{
  "n_layer": 9,
  "d_model": 256,
  "n_head": 6,
  "n_kv_head": 2,
  "head_dim": 32,
  "d_mlp": 1024,
  "vocab_size": 2048,
  "activation": "squared_relu",
  "norm": "layernorm",
  "norm_place": "pre",
  "norm_eps": 1e-05,
  "positions": "learned",
  "qk_norm": false,
  "attn_scale": 0.177,
  "bias": "all",
  "tie_embeddings": true,
  "parallel_block": false,
  "init": "normal",
  "init_std_qkv": 0.0413,
  "init_std_o": 0.0513,
  "init_std_up": 0.0591,
  "init_std_down": 0.0591,
  "optimizer": "soap_variant",
  "lr": 0.00976,
  "lr_mult_up": 1.01,
  "lr_head": 0.00703,
  "grad_clip": 1.0,
  "warmup_steps": 200,
  "schedule": "wsd",
  "decay_fraction": 1.0,
  "decay_shape": "exp",
  "final_lr_fraction": 0.0,
  "batch_tokens": 65536,
  "seq_len": 2048,
  "doc_mask": true,
  "train_tokens": 321100000,
  "steps": 4900,
  "dataset": "wikipedia_en"
}
Each number is 500 + 50 x the weight over the matrix's rms, rounded and kept within 0 to 999. Layers, rows and columns count from 0. Numbers have three digits each.

# layer 4 MLP down (transposed), 1024x256, rms 0.0591, rows 805-859, columns 0-127
501463482543513517561507520505524479472517498487497585517457494535494555486621553488575365474505512450461499532614500504564552541538523573476506568441517495563523484514441554459587520437468521475524497464507562471444581434503425476578495542544492526558476543544535464482465467468451515573504579467515572481442525500516476516521507536430473528440464432521519420509584586432433495515453
500509476520470518445498480495521505532576501474495590472494561518459444448511526468471491608512481494448383426543400525535508547429391513530541525486545586495460527518514567480431543554439549551502410564510476477484620534441452517434492490449589520554569477432592580605470402462480495459564554493585533530564528513529517466372463454543536504513501487478434477515550474499491613510533
550591489539427614559488481518471506537432486532462451486494490586434504551481494508511471442542500578466545499535466594508467557516435562492480551493503418420531539478514446420545567533535496508535465481477434448479551490498439491481451534470482521484483435478460578556506560483462487555490374429477611471460529498490462359521528477492503590508523518564586476410426508464520492578508
571454527412484528531456383424383499494556481513463426433503494525475484523487495483478508498446458465476524501511469487434457399534504459455515503467492512425488465498479549530510534512465452495493452543552505605547494556443469472481456523443505480449437553453473550495515541438443494571493498462495624505444511586468536403536502476504594487536499470500523496512538506616437515464436
554478507554543524410560569505447519543526381571471464521547373565496597468463511473484526495514497568600355561512503504506544527503468415517473497431465446594544534559395498514449441548468462488560446600573495606592430420521510530539546511617463463576625526528515589503552457513522451407525493512478481527507419534476553465459486543600520535537428456437388475433506522573436478555506
468449453488503418488535534516527379531540444548525522526517548514522496446614503516461493532472547497512516572511494495592519603521474631525425478490567532521509500556600557435474567534449505493440561559594495421440533515471513554512419550437478557561500486536512513460447502583511481444440506488527548446546477442513591517435499461415472431554555433448524504532455525519572506470461
525504568618510568486511552543528620474479438544511563484543473463451461477502512489406550603500418476550480522465416444547543469539435505516436449476530493445517414514432534463534516513518494579519449562559440465525562403494525486501592481418591487442580556532484462610519374529451576506504483628491574526445535564495513535494551450519600453478450543483421499550560488606568505514558
561466467556544493542480475586493485435548476607556454456500543477528543510430424464395498628404568560475459493523493497481408438482541472451457499527536478473439519600513569509420538497513586519542481472502474425460498500437532544563443554514397507492437568537474502553513456508506477501528452430465481493493527406483451622462467574527498495432540524537545542412520496458499602553508
494408453487471548600473514515479493617518502542479513530558553534453490450437515498566529537526508509542523474488443497408545533559494648533563460407509510482576449480590480421552418569496518482486481534475497598522488484492543536477547473549427509528476544530507500544514458539484537591563495531529508490492463531531526481589525518487396406492493453484507520483473425566477527435549
462502518501440423471555472568513451501462479517454556527592451438501553547492439494550523515540629536455501550546522555520514563511427478499495492503484459521568447597538525435589426519483519535544460541509516525623486395546455479583455494526496515443511456522436547563476479481547422464423540508520566572516469472514549570528479484505503561523517521509401509465575539430543524530538
543495545490486512416480503574561482579487487490472464538450421405530460429342538451512360529486498536442444591424516499529480520467470467510482491480515475513460415604522456477534377533517493561507587510453475508450527468461534536518424531457515486521477526590522380550520442465536551532583506517471558472445470601469455569502548534583435514503512479482512455526504477465515489522465
441507538533466470454482422461560445434552525503493415419479500404545545490481498489383500540499547469535416592390428492607526574515533525406481529385511462417516477571545622553428587446547451523514600548507443495525577477480459471539427457424540483423499490456520446431546434461488592554451478504579522549453463362490480418432590524556465510475427450457481502505575476514450507417512
651491517505602410518574541430398536469479567450434489502521429556544432490588412540502497586405582509464405434533392543569548462469482474443545442571505538614532443443532500440561532542518469424533583572392486546468585467480550576477457533483560390460524515473517511477400483552573498451517472511459487490566414478552505495589540472495392448515494536563534448525450578517538460583488
502486474533535491490598503447477434539635608535514502478431468450563476438478564484574543435522457438481512601422441613485444534508454449515515497565387485562494503541395500491492483543506538533511509486374482474443617486458451526437427467497479462512525470456480514426504478600518519456407613457489464462564526460486590477521488539479542459448597491535436489445486614611574595524512
510578551497462522371472529525580526497419458455369418544531490602507511559502497405477544528501505578539539563525409400562565516493358593450389492416500535478591482480567462454554440516521398537510445504504438533492605581495472562466520488460411586549500460566443488574564492467467410536467512415476446619543390476490485549515488434584422432572509496473536468594409489513498529506516
491468521504538609449520614536476521474429472582493450492530520482530436525533416485562509510505549389475538563595492593417459478511407431508541433509457485492450467497478572466470548607497458455485593569484528493467487486488420538540516570424547511509561471554468474447477419444476602503562541501529443487537482430631484482512491490493517512448567479553582504579427555568488411522505
508486462471483522546461528462464450518483479461436438580522484542531455538530503554446504524496492522556594475443550506501480480604499552504457583476528464486510539507437544515542520470500506531519596536488606427511597438497492475489494478456540646506495557458465480529525572532498460549536528499479457530437472558530456544497522451548462522503525447520537524506544505492536604521515
480497490463520589517485468528546480497532452459496486471496492401510500501442561576469485505575478493459441510565481562521551574466495552549424476500474492482520468492474457509434457450441390515467436584528434540474408583542574514522511483456508524526522444429460546421551588492599477512480456487477473528529469452483488511503447493460561374551478501529523534443577469602498559491512
473491516447540505540488419535563511500550448445491600490533449540472582434465497587537504497550526512536457519512447444437474480444512511536566531479437440489413495465575519561432513531500503466530454436578508437479498498542425444555503525549558426442403549474565511413488516539445436529554543537425489531461467528530557474490543435535478505487566469450492478457492467496438454449523
513498487549540486473407577419539491522613646535514595565567456474524480505558466528449474454460529551528435564503566529421586486527590515497441404486401496517498447541481512505458493529550512512483472428584460496541485507516528502478522571554551492463404545542551487438459446536494475486475558523517494580488521547480444542534489561494487496455415398658477439533571498475468552527494
528532532551494602519495581509516566512458538522485498463604449441515448521439550463460455534434457549320394436431451609507494523390454449536516526485565520483533471492431448443437490434459443487485606440426546535532561563500446501486440504506504443529554390446569418557569577530599453588441491539438538488450516668598479474653498548522508456472521451425489489543433351558544542560501
576603460495399473456488571510472446513524459502496452564483526453486519488505411476456467554510482422541441373547427487630431508574622535453556414507506475401608518414493534642555496505429510428410496508475423569460479482508519554488490539549564471545467537423535534465561550503460533658489517476459625497540488457526623492515555426507504441518441550529509558498475446435532477523499
524531520521553475592524519488513511436516538513510613465525374460378399515579358461541465519508417466513570544580459548472479569400553482498575420547451484464459582533650496436527438477538515503483571568441437403425521433469436545507529483467558516465448420514439459521506484556478498553536481445472460534502580464528503488552353500460447458457385480510589476376449529458462485509470
499462582466560477585445438491527506499549533557418402547458533462512484486578474475485541470557443468389424427619606527459599428504502468533470568517540542502467513470567532528590453430436465429511424490568521534505484658611665550596525462491494465464503462534448462539560529464489557390503521527516524537475501423499410461496510535601546444492537522590443506532544484442588523482424
427537499535469489535533460539519506468547506413431521587512497539493558445620533538511460621479499565575427467503553466510437542540452563555512527463459488565514567439491485522519433462555427464437485493462468579437494574493499492571567550565517531491603444518558421464405445428503560508530477541582489539487458446470465520506587522486437421492459519563503406529475569479661485544501
512609545488517423483532433516458457523550543463530449498560401523467522551493437571535492484436445502447596499524553576558512522471539533492434607427498487429467540491406604444456502560553515497480474457513555421474481536551494455516469484522502528491482395441483558570541460477491480534473511568503591505423457484567451484469516522467547654508481434448526441540508484522552437515433
481465474477494488406564500481518514468572547454432532535427488586554499519515575508514448551518567586484540504422452501600472537455544538493559479554497472572422562550458451500535560551468448513428579499514454457545566493593484495476448455469516522510521391424549433473484511486463541541541477489450450444464498422552525485502459585558540461511423512395447493452511493517486542501501
533583525513551481548433508436566532485423477554513429566521513474500476507451508493498406455569517496502452586426540565446501575537559570386412522464496528415484555562510485596480462497501556591480501420500480470497436481506496489495526555469457459515541410564472412608420456392438501367557426479546510456518413492522499466471530512495490454530454641493494559586487613523479448530476
493557449522407555487391500546518590484485458454571391594479482514483505454451513558432445416564491539519492450476537465427567472485524500495466585489404532525461509480515434475496577464423565543469483497450442538550521493436531557594513537507463575540557521510464479485444499525508533451509491564587505471477441528514431493551409480520444463536536444446450491491511498424449569394544
474524526421454567542455471555499478442533522470447482562487468482500545487472524596505487501414477507550518601492537446401542464457489521490451586459503461578406516579507572548561380555413540557576478429442587457487613551442494488480464557467520491512401570567540437512615463555467599473570595495470418501676465493542524615536496501431533543519410486459538544426453407505533530475535
465526465416451475488502446460478515523469429462527568486462530419533487487495573527589513484492490471468498459556443504581513566526452499392503491474478426561429473485438469435556492470456475546465491482612469480497461426480554482570496482596456384430494583409480559390427518539380532433437615430483481527539529464474534505506532541496561513434450500509473514554577542416413360437398
597494436463478480573502642465502507543486524559540499577526490522501515551536464502505479490520526485472562503412548456511579448531463472484484466654520468543493553533455584535530449482546483548479432592574476456438513536590525476424456552546581486449451524569479456513496416541494450502438562543605415543528438450492464504579452550537510613449463568482449537465530543553588478536541
513467536556387532474500518471555472498442507490451433505377579504481451527490505470480532500459499544487554435555513416429466519457471426464514437462569507443535542447391573469579488475406544403503524461463366546445445456457572448527521555469622611516478404458509498575458590530486612553521508481528484468461473567531552537520537484457441463459522515481491385482428461464518503533444
555449456633469456527451527488473549498522430502507478560423547477528534419489453472507484430504416513499535468513530523420494492523388638461505522566433573556421492589521550462507553570450474464540520417568384502533544464514512539510457523454552508429477538531579429435457444498465488486454548561504537443528510484545532508517467505583534523444487561525556527560465463486450464462544
533526517544499559485516481544532420442439438452539510530489474568559388510478495559621547527521603504464520578457457533464490469557484462450476545485516532426546557501553428489591494481522491504449537542532490470484501529574456548536487592500460489553471418577516496513521595488473545461462559517477472466444543553548436483453514579450378556401427497462477411431560442441523399518622
466519550411495544518438495573545529475494575448505482510425494470473508527394516531524538510556566584474527457471458491563543497484542516580458501462428469526541402559435529483473467491563491558469525390473558445489641562459488407506476466502424518570576528491541540490585397413470516588522458546567561379542370505521510508430503494432484411491471475540578610410543539476507604528461
594491473512527470504461611530543436516517553455497524414516458528433399393533505323486498425503514548462537518413499539464558518480494511511557482422512525515518514481513612519556586480563523525568508483505498461464339483583465526456453497544601533509493529421516478433416477439494577479533560568477567581508487582637490535570477505471541507514479558486510485477508462465532490434509
625512479574575365458561486532511563503474494536437458522557492585477601457535629527527401553479477508468429412522526461535574459551559489460501534536581606496387485470480494545573480459535497368523467548542466505496524477492518395489559434560429520509549496541540491478500468416411545486522443564592527549505498448531450438505428469494470542553538472494521541449578584474541574541524
526524414489532434444506428479521551507459483531486508523454415519504417424536546467483478574433457418521492558472529505429428397551590517575591538439406551593495532469514427554552464490543386465507492552499437502505526551581483446515443446478572495409492496448511496421513570494584466481425446496466427479478400534408479518494502457457517491561454577504469487459545477478650618550556
535513444528464589584442539494566529557559459492452527562487591471491479448421444540482498554583510520459482559531459459562449468482530476563569423543515461461544500453544505474541372427563478526426499509410393514404539510577516450416403464484468489554469488464519409558548449566437453482519519559512442462586471521430459505458481508550488491489498532552533541530429526480428512550493
522456541584456451561474416567402447509447558519501525480452533560479525581499510453573543501464428462513540526559537497420491451441559504411391500476501460536642494545572525507516477493472632535613468459457489546529501589413464449524452555440526460487593449486401586463516443551533502543431303565453442450586590574545456513481542458524440448456532536447433537487533479522491446474501
444532545543526584541533529528508567587528474610569481452523499536539507535473509539499345554534536528570567568549432605571444410519539452447505420489452470542475478494618461545483489594538565518561490501513521509477555454425401460466495524485601472500570442505546534526560422598483530483504468528504469495581521428516406510483513449452492591488399559520531521492477435503507577499508
578495467532462453455555534418455533592448478491556442431458539450417538464527531464436547367537501544506420557470530476442520554469472558498563559506545578485468539434445513475491437537499433460437447511498416437430517414533463514457503479524601548537512489423502385564543464581520464440452513479503479541521510454532441441486557392468569467521461522377522486541549509515544508526492
438603428553530517570502624497578401467437507508513399535437546516473503549485576505497521501519471503463462471549546396513495523483481516566480444454465441446556347576532384417482571533424487517485526458469560488469495500479515391506508554500597474451427553413537482513496423456512573554520498485513507506454491526465513489496585417553485484439455500575433556496511497550442500470470
495454486502528450520527428466497519451509533548471529341384382502442445579560553478523590474472544485496423517483593432415516445480528506447516445425474524592443539556461531558420583480506425428520554482413515539517480565588539439511451585438558584540463506542565445473509512503531473478494446527483464459367509510434408523462513562498543435514536427524415601475558560599546501611505
454437375439600541467405532512478506429557464506542524478533549499498517495505492452510434476498486453539559437436637641527482506616452521529505473646489491390492509499492486427667561490506491541445568544560442446447467476557642452532503462550537509522599518537546501484517500489582446465560623520454559558462605469463610518374449453475599548587562468397441418472458495425602442528477
436462561546563494499451493458546541518541478475433505509417537576523387599449494570534575500453497542508472412509619514599544518545507505453619603480539614492506419509393482445495570526504574537503490553531483458475513480556499557503488518467571570484592542557580492520507449507555466512446564530518409455576388517556587568450511519511522475648527498442478472517414489539616537542488
467545519417471411555529467501725603503546510552492488490476534486536489437484476443467509588448490462572490589482642507500562546476426499467522549508532536456457480447472456484448451460488519506505420505524584602443491518512546472519553463539524583490579459441441434473541471529474456436523378499495593550592415450520513454565522576487480460452595549432491550468563542583555494540505
501502473416503517483438523452431456487497443489530542465511499524523414508517553464521487577461511510433617490567514502559433495598486426429501547565432466477422480503567520501555531582592432449521504428488522556466502427462539471390531569570503631434423484508520490458459486505465624506554465455472552507545480377487454451380549567462455525514559555552447460512536505388463516433508
502407457487422544339492440456570488422509496476475518427537575465519482482387578575528493494472489517569516523532497537569465504418518534474528469523437529473533462430525501508476556383503574508462513516633473464453477543567479485528470454486471421463568571475427522416449551481600565573508561611530523454542370609442510429596557490514591550532510531489493555586511461388561607490477
579578498490480436483461493585559483529445522481446513536524414491506513527535534580616474449528538412529424494440479538438516575504493533510531414531514565485481504463549418433450494576501583502421430459590481466503506455552470489622462544507504543451491532562592537474583524524493504504536516505491494560505466473594471434516553482495530469541502511429515547465490431489467347493487
532506551466458476563424482528539498479498472566551456514467547524495550471508440444532471426520465630446502558489545523454521399509583443513542541483491490436481498558435480379575532587558567504463514446498443514486431519518452431480471520524480579484504533487481552499478558433600546495557556518543477551518477489521577460437543439524438474521511519494443523436541471491471541436593
524469576547503512543529535453488510482427523510475480473495480550488529572535505455461534528512440608528551458591500487419482456476473499426480473511486462496475611465453540505560578553529481535527521427557497520512461497457540506544493516524463542495494538527592513490531475546499512548542506428450471510542555485506552470532540406532478546512510443528518545453481409421519509514544
433595472472477441517567453414472434498511514497476500551490495465459421439457449543541615468484511434614459602575470510536495302454468443513509480410544381605529479594633461558417459407484569421552470445538488493429446578517484434416428451563590421564538455522483519430467485524444477555542474498624509522483473428561585541488541542482567533595479486500409508446447530575530535534547
503443471449539537520526517560553520517564538444561635516560558477537547527561505390486536455468534531537510378436542473556534496416423585543528580462493412496458462460599548478524466476470525483455376477487423516473543464505446548455447543435605420438441545434473480455427476464556510501517580523436501484567451504459435497512448529441538426416471461560510547611525504583504458470478
# layer 4 MLP up, 1024x256, rms 0.0592, rows 806-859, columns 0-127
537506545526442480525547487598538529576567543468590502481485458519537528479497541459514466581493477475479518445545523504424545539441509479459418539502447534589524546463508544505480407387447475522384508374492388535494431471400575470451554555471403607438508496411502494434559541475500500485549541416488442491522431527510438550534453570544441547427520583554545457509595467453460526439513
436477520483501483510512422579511506528539429506524548577573519569597531622451469431471458579513475496556413480550562453449497561536468524442502468465507510484481476519484458563479430448479460578476416553520461449527499603492522465422481451453451541608466544531579516549498495539531464507616639496509443524463490539556490587526486432452433521529424530490468572522584499499512506353470
457529562449465437508521530508505556421462455421551519495488529485554475534556534561461512458455555569440510481476612518498532498430508526514493500547480537526475473466512448490514476552426502528451471406474443441510530519600469519444572518418471443564553466381536572547471467536495402493482492602524517531529531542596527507435480547580480525443514510549441481477530535521468495499478
465621501383480441481519412603449372502506480579494530476444441569544504403577510541507523543437441499477504502542493489590406558548494587457515476475589511409421512549488578530586481470564601634594591526475483585461500483554394572432446439411604509508597451423598497475466502474439523556572510448496438491468443563539578537561531514489548567444451420495660555505520465510450489521452
535498563438414632500454478453503454545394522509580488505506558463536534559505524483522479525516398592523550585497498449460455520476523536478520455470524405500492449486450489485507478479536500513457444531524523550518495480504552438504505486518530541562564515516437484442533475457523453496468555465374440442538543581421507513483532435494545490576489529468476470461482483465512544499447
501487547526479364572458474515553519568485483591512476466576495488375560408468499585528520492540507526562602550554613547582441534579527488436558605411423492540563549468558552471462550422484471457451557467568397555545472413508393535452626395517391468578595433444484564430512464469461487462450426495480445477445460455445504447606425572570499572457472551464490563416430537479576477526508
533460505556517570531509461508388532595453524489454537531486558509518505506459550503484436565576450490455523510506478371423583503497473375492537574461520522612617542505523523402531488544548532412506568399538450534509532452545515428502393533495469472519491417499507502440441403428574419517458471514579538506507450449502524561529478510523484522497604497679543509511472536533513464401508
500555563468554463550462488528593482507567523506434540531563537437503527500594490443486463444467532495552447494493529433517477538588511419463542524581481449504553510441541436515444579535523530484486499523603455519492427466474489491499474435552532463451474449487513511553509494555531534472547542467525507456448465527461527430535475560461533541493539525580532495517433574442537549496587
506493495505398489510507515465467404472464470420556493531468485466542438523381594457487513477522424454487563469487458547490536501517499471423556519394509475558508572505550482562471483462489561370481563439533533491506512532442528489470508510528501443600521452512504442451414555521476531537470431451405499484495543474489510535591535525442543483468489517504504519566470477559490532498534
518438446508552590462585418462476434432577469527480529524457428457523473498533511542413538472531405614553537442496478554487405485481540448494473497510549419525473553473519445533503470556421536545450533549596482477554539484440515437499465451462472516433516550464509523446489446425432570500478532484513576478502473546566496426501486567470610459543563528502548548424511490433371510518505
549500542506650352495534551570500391533497525560432514598519347527493561370522409424512512528474528444425545480451561560471497425468470520428539422586470506550557406450509501523586478397385533407495472541483492430600536600409486576524507526503415464509481365533446560542516464528458528478509471531444521540563599550521493493419513472453431518475480468530391608574451443513523544520671
457565446506526526536512496630498496565484509388448451455448439450478552493547461472566515495531515515487526622449557525557542552486466522478431560550572566578497476552560531475473511618443466463545566474552463557588443533609547505504516552486534437539467525462632488466509482446462481502495445468530515436535517557444489479481568555533530454382483458394510584462430510390469444629447
461478519480376488536462458446457466471530422430421483567538537449493507554544505503480556412521488453542533422461504489525496529449455501418527519502471565523440506483442524460505487501508541445444586460605511459585489612544518480553502450415478504423561601514523498529553511427394538497419534520515446476598472542435456550494520498533433443573516469448432540491460442588470410628560
562487531429555539535440494512500471570521540441470601615386506415469540467491553535493477552486518516442462368480581533501498499467471365434522544489493502476414527456456526434541518512497591481440403531498569418474501488440581423462426455354486405567590493482535553454472530475637557487540494545474576474508610549551472485512475493544471533491586407474484457607583487433456441501497
524479570534485518471492438575474555483408496460507487509362631488510453562461524621510508479518503499516520419514525478512426549578499555566446485428523553491443483544625502456472462490582527436508520527425566469497433570557465359484520480415564487566489444514527433535509629439507396436532529493540477426464467535526474466477521492490512464449422453486428549576496540560588524471463
467511491447526447546505528529517461533477382528511472461570508341525469430604484544572520481443513494584499535496555471532489470491543421569473446459504493574507536458519462458407528466509524516473529474513435548491479497558501515548491553604466517454513531499445469465561487428440553395559489468549499542461498605520472437488486514496438476523549504479532532456458494497553518564527
517516490502533425404515470438399596434511554517512546493488469515519418451514364552477578415482519503538600510509385472484499579596490563475410518426472466558514535449576565567464508460441521440487551486579557405491453426419506527509534519576526484519510476494500515461445552464500514449400481520529348533528554435543513484496432419517495506409531502520580539516538532516562563451538
479556538441502546449534479479459522470492525432540514528579554498599473479460455511478455485443422490486544396490540573585488555546555440445412455436515542504483443435518453448474532502505613558447495466524485473453481539474492516463468444564458453498524457580600483535492484558471385557473519455599426546507520462488451577459514541509465487524481685435490475484437496533466520506442
424450506432493512421526460531464498459486387458502457502598598467505485454494390393499527527517479509398441502437546506448515492490551487574560513508524469508462530476526494515434498455552575507491615519554562480529493514484532660527469450472587421471533533499508559540594589563545533453378505468527550437524494524523445466560479511538458496489572504546517603532495459439529535515523
482512429423544456553423406487548576565463478426636490480472358509576513434478546543595626448436551473511432442545443493439525488562462532546441494431454527498497545593603480518499489463603503440520510484518509482513444507459482450588434535535640470479531483568484486425493639488404526521426494586457504574613510486505512466480455590462539448515444433452482528465594457511481465586539
482531477440546442505429480492450488525461497472448529483413500503563570533440480571522484484558532558545508396460456484559543448536481488483552538445460497598580470574428589459413489557552478541478472555571512482582425483480388493534409439541490521620478440507442467563478482430467499551444561450540441526575447446518608508566578548374517478508516491526520542551456453459497395465433
497430503503381456639635441442559448562497503484479454530522494436582562543558484432456514456509553456522444507512534454492545544490582419529539482499500538614529509473564539394545509420467512562531533454526543433473563617469500469379392523581479474532489499488512534556538506513499521545531543462526436460582452443491466600503526537475526478474554527524536518445498476541470489517491
441509448472373510548457586547480600533496499569542566518425477479577518519484531566563501528447401502510412527592539493425434551406482440531468486520554459552495515493410544431558535435543469501460473414532471573412483500577438673529546559453545371454559520467504568383510464488493447481495446530532440428432473518509651615567520425550519592533451585540495510565500484549572615493434
487495489437491529465502488496461443527446533520547543506510558585535526482465438420472460504479552599503520507456585542572512497486552499503488466508497393449552435479561409536501503483532565554464580452507569454504521446539529512518528499460517485505587428526529525532510492530471431494428518584530524551652464513487496438430415534515519470516573484473534559571450497529482486474514
483551523517555462495468614531551520483464562450521535423468546501571490465506497669376536519469571525591549580537579550530407505494523488514593465483477480530463529465397523492454523443604527515591495545428450466461457498426561491489432471437405526468474443485524370509511590515553390578456439524514467574409525451509543479441512438541425496472467572443489538507430542556488494404531
464578510516410473500499584527471428435534531527419405493489503513442441488534486543534577549408461473510530476454432447426500460471509457502503519400568494501466538559456451463553442454534509385463494552550480463528521471538546519493558483476553477441488594626530430468493569459468482483505547444538583482484490515482513459609506513503474556520529502507524562484489414522534546502545
484613547401476493514462441437471407507527560562554485518539573541472549547609434446483521494422485476591478427602544443565496602558580579521437424404434396569475468430510482576448431422422502518486449555583531473464509517473507457473495561525382466460526525474505509428527520561435566521493520606555531518530453502572477437550447528510506552477484487483412555474466467473525502494464
520523606431481536573528415548423471497482558512542592402511595478488447521542532501524477437493552545529521474532520532515476386536452477463556552509474513560476420484517530583537462460641571532467520532536484573454536507559476504501530496538477445498490543493467437520596508558477503439468522419422493532422537556527408497550503581421396518457484585425463473432529508464456470440575
534600544616473492562473525535576511508451550550470461500443398496519476530474513575507452500428483520489515479424507546460532503486556534574515523433475547461486600478476474485555456490503435437489471559425521468466489510580472494509461624569483558511477513481487541578533516528440594451459483532569490491548491516534398545436582497451468476506508522495531430515433460493472476468538
471469489474525477372428464632532488457458522347598514521547546518437469507481402469566539535450500453483590538461514414494498484530451530432595442427501450593621521546534463479615518509517409451423437511495434450473364515567466553412530495509461470506422416559523530578573520530558684567427433408456477417486445545510487570515561527575511496414491525469544398382501430464533526438573
498409536485452475457494523590503481502514527469584493512527459490473390542425506482431452421408559410475547462503530532483520514562484414503569441490434518589503460606566532519525565453486574499374590447499459498484528561396545511481510575480494473494514483567418487569544416507483475448479481499537479541476605439548500479456468500509571541478531516539461455552404404501545493515503
396541479617488449464586446581471465530506413486621524412493519545413465521590526445582527517504484499555461555419439494553588490518508584542470521484427560486559493547540479544530500439503428486412531533481540404479484531459550489516610582514521536540467557442496483534522507532564467434490463394603412547452546538568471470513505544474503600617462526657465481430485499490567517446427
480511488528485519518543516469534473431428510468500505556508409451467531497517391494493590509517548366497527581431478480489505547514555493530553525495519463499505427528456404530472500508451483472443528556513523539457559456468598521509488436393532531486534460484509461458531479500532392448562541498552494512528491464468443516482538443504599445431539496530531517486424482503420493460391
460480427545453467433540488465483527543489567492475519560450499569474533432567463535488560490518492501518469491536488409496504560508451472546560569462508405433556524523520523531487535632482494428441428499467482504456546504499508460513528475564505579444583543539451542427523488496442474526531601514538570481540663429519453436574447486461536433487474519449482529489435437478586530440518
426473529460442578508584475460474477480575487493453463510462460528512518490489554488460507593606491537559490474494520563539519467454510476447538538481467497486536461525577490462543509556474467438491460563552527468515451415447450524476588488541460539416442528589511476493440533516550427412504546440501519539513479452561457462480455479524487520431421447413467574608522496527494484568527
587432544582532613464498486631453529482586467483470506444465506470534645601476477468558558458518465518560564434455505511494513550433470496559442516570519533444449400416584512492502510455565419505510535377469468545562514602483571586451537451458467454468489417423488463521627601447503509509489585409470504463460482623519528512444488433525539536478510527471471511488453511512555445453545
399468490493563585481478507510462469532469553581468449459424446524353539429603547561552572447414488533657554514513650473432504510512459473553524545557445553514588644539445490546588584533492560443490487451487496415424559368448419508445569498443469496478481474499528483573573556457489448556503437490491460526521508504547507512570583494485441534541498497542523498469608394522593577508562
589461512519427596425450370458451532464485460556499559508592596470473546571417481462540559570587557562472560529459465498599490544445532543534490426511477469494417576493533498522540487475497569542557556543551492553511473493487603516482474534486503473528502533498434473446531445604487503515457583442532555436497487549603509427459512485574582499449645460496537413522465522461574521450503
483484512547555531533503529448501532502434553562491486436573359562463470593546450582527584508431492404440534508495562528482448600417490488501524582457475497553559469500468463504580516579409513454518570473466577500479497516556490536503598486494506573510455475502451592420504522491564395526522506515530516516459546560546480480464402513456520483538456486514501572530534554542520578381493
436501522449469392518470515501474449468433515435428512450514497554470481513469640486406555550559511506465460445440507489528360489612484494436526495437510373432426464480508501450485518606507549495543615596488393543449510565488477439508398441550546506556464551480507486517480460544508468486421534588499599551477506536454478510550440542522484501544405435574466452588441603544478526378527
547471538437553525462420504529483468398438511429526530506572412474508472538392518480536517515526493546525567470569535517485500453517533484413480456535466421580540389548482402531539426498532526504622455444456434468433460560466511541494460518520518504542587511497638571530521446490433343575468405436458453487509571459532503487484532545515511426506445411524390538557400458467492440573472
423479536489491490431490481486529537527431530488433449469506547544439609459433501509508548582485540456541543516575495538512475476526443445477508509486459508431521503486534540540512554497467478521515488540530542472456509498470543473522481554474468488487458495490586530534509534549460448472425478550504564510521552523506446497479514459542509482416471542498450505559521481536522507525497
492471500493490526489596513492373481497576483492463417612454503480543494458407534527461500564509508516518474540421573561530563483530436388493480457518588480537567495528395483430460486513569623584518498518547558567454447604577497467529527355462493469543503489540560523453469470477544489494398446536581567492530451531454393431589465471483371483458499472521530497440402474442503533648478
463469497412528498442451466484567543443525443544517571538480573482532501471513429520538520505449521607537623557546532520567426500376487413388446473571564450508495523447481476428466521567497526473571538523415517377415535574500489574508530579453441468511620396602444528536540550519575525511403515519467485346562483537543586526464523493564501498595452452491461440611582462539516415461467
500488420431506507564491497450410490535436490363453530444491552520564471461483501499471447479471505537593435531485444573471444536508561495589460471455503549468495520482563450397541463527528600507487549500492454529566410472484429459510519507434508546540534555594648524613584446480538408489528413585465524566485497554519477452531484508425594479576521493594486576554588538498471572442483
502493494430483487502487456442415532519531553522483508580480423527539559526497528522465541478644567547429503481446435455595522475447504583538466550498447540581525523605564564533506410503381519487457480427487477471534504571511460530484546501541535509544496499509562558463420531555494511554456510528464533583522459505427486497429563466451506520534484532517483500546458452500447491544505
480561551477500581432546548622412553459447441478519443503496556491468482426481561546587469552544469548526493468460513557478524532525504457520513505596483444521439455536374416419452472461566542447558498559532517549521399540486580549626529529497535474556546409466556502593513472422589506399495520506544469442641428453427506457596447414510523484502469410542406576556499572604524496442456
496543452437433456443501549487570446406504549510421429538598523483511482523489516550455503598482612456551583440426549504518518530445599502487543572531515382525437470517443464534499461524430414632552475530455423427466633513533532511467487472557496511521607493584548460504488606476545565524472609403581515551470501537483471534466522538510406569450486487470434502537384503485364510500475
593418551464480450446472419560573449490525503565515515462466496446512519438436500486564551537457572506564499495559402515532467532516482437471483502435434491488520559562521467483504545287483533464498482601492476455498425567453561490547604488521506448498393484466412498514498533501470471549386489541575443479482482574457553470462489508439542571407504412498674599464518487497506510420409
500429494536496468563450527427502464459421521534447455567473518479507499482455506562523570484414515470514529466551626509498520504472457370491495490520466594458584414431573551549531556545502499530444557461460474468473460590461543570431506442477430505486518427569485550570547560546535560544493585463539550450491474465474439375432389477461504509477439514538499434535500544516572515416520
534491470483469504417550532475457472489517544498447409534548510467489466495522559445528608484491437529463462509511540463520568518501579486396496462543476440456534417560417499499412538516565455523396454599465517540515420525405431460566568518461493455552527509504602467511537478564538391500453460505410517653392512466525538570447435508419483454462551468478524428491548490518417613553461
372500484495495532435474426540526466473530498476478539462552554565467386471491573596498484459529514488573496498495466498451489497473461466515554518442498476529551477443566526502594473490476502505494457575422481493461531492552497538503490414515512481473529583513517506419484516565509574564452506502468530535506602500411477469490546473439500462414487467499486564497452538445518486451551
483633400452435570411461511459512494599457625410423359571604491546549452579446504465494426534515456456503491531475493439431522506552560498449528463578552550475519509539416409497557527570456495445568501485583504504585519455445481545480564473523483416565585607544301541442543404499491504489487479581483471429555482510505546583471526513522450547495445445506510442533470545458519428540498
530394486533465425447537446464352561505509432409472504535530478394458531503519447498444511527571399581540533596524502510467452542419537474461511411452429434497465539463380346502457511501509496470443464535537501536487466532507530488489451508512548582502573554526489581527484607503529426457475386493531634484511405534449517552572511549497508496475600537461548543476510453536547572505457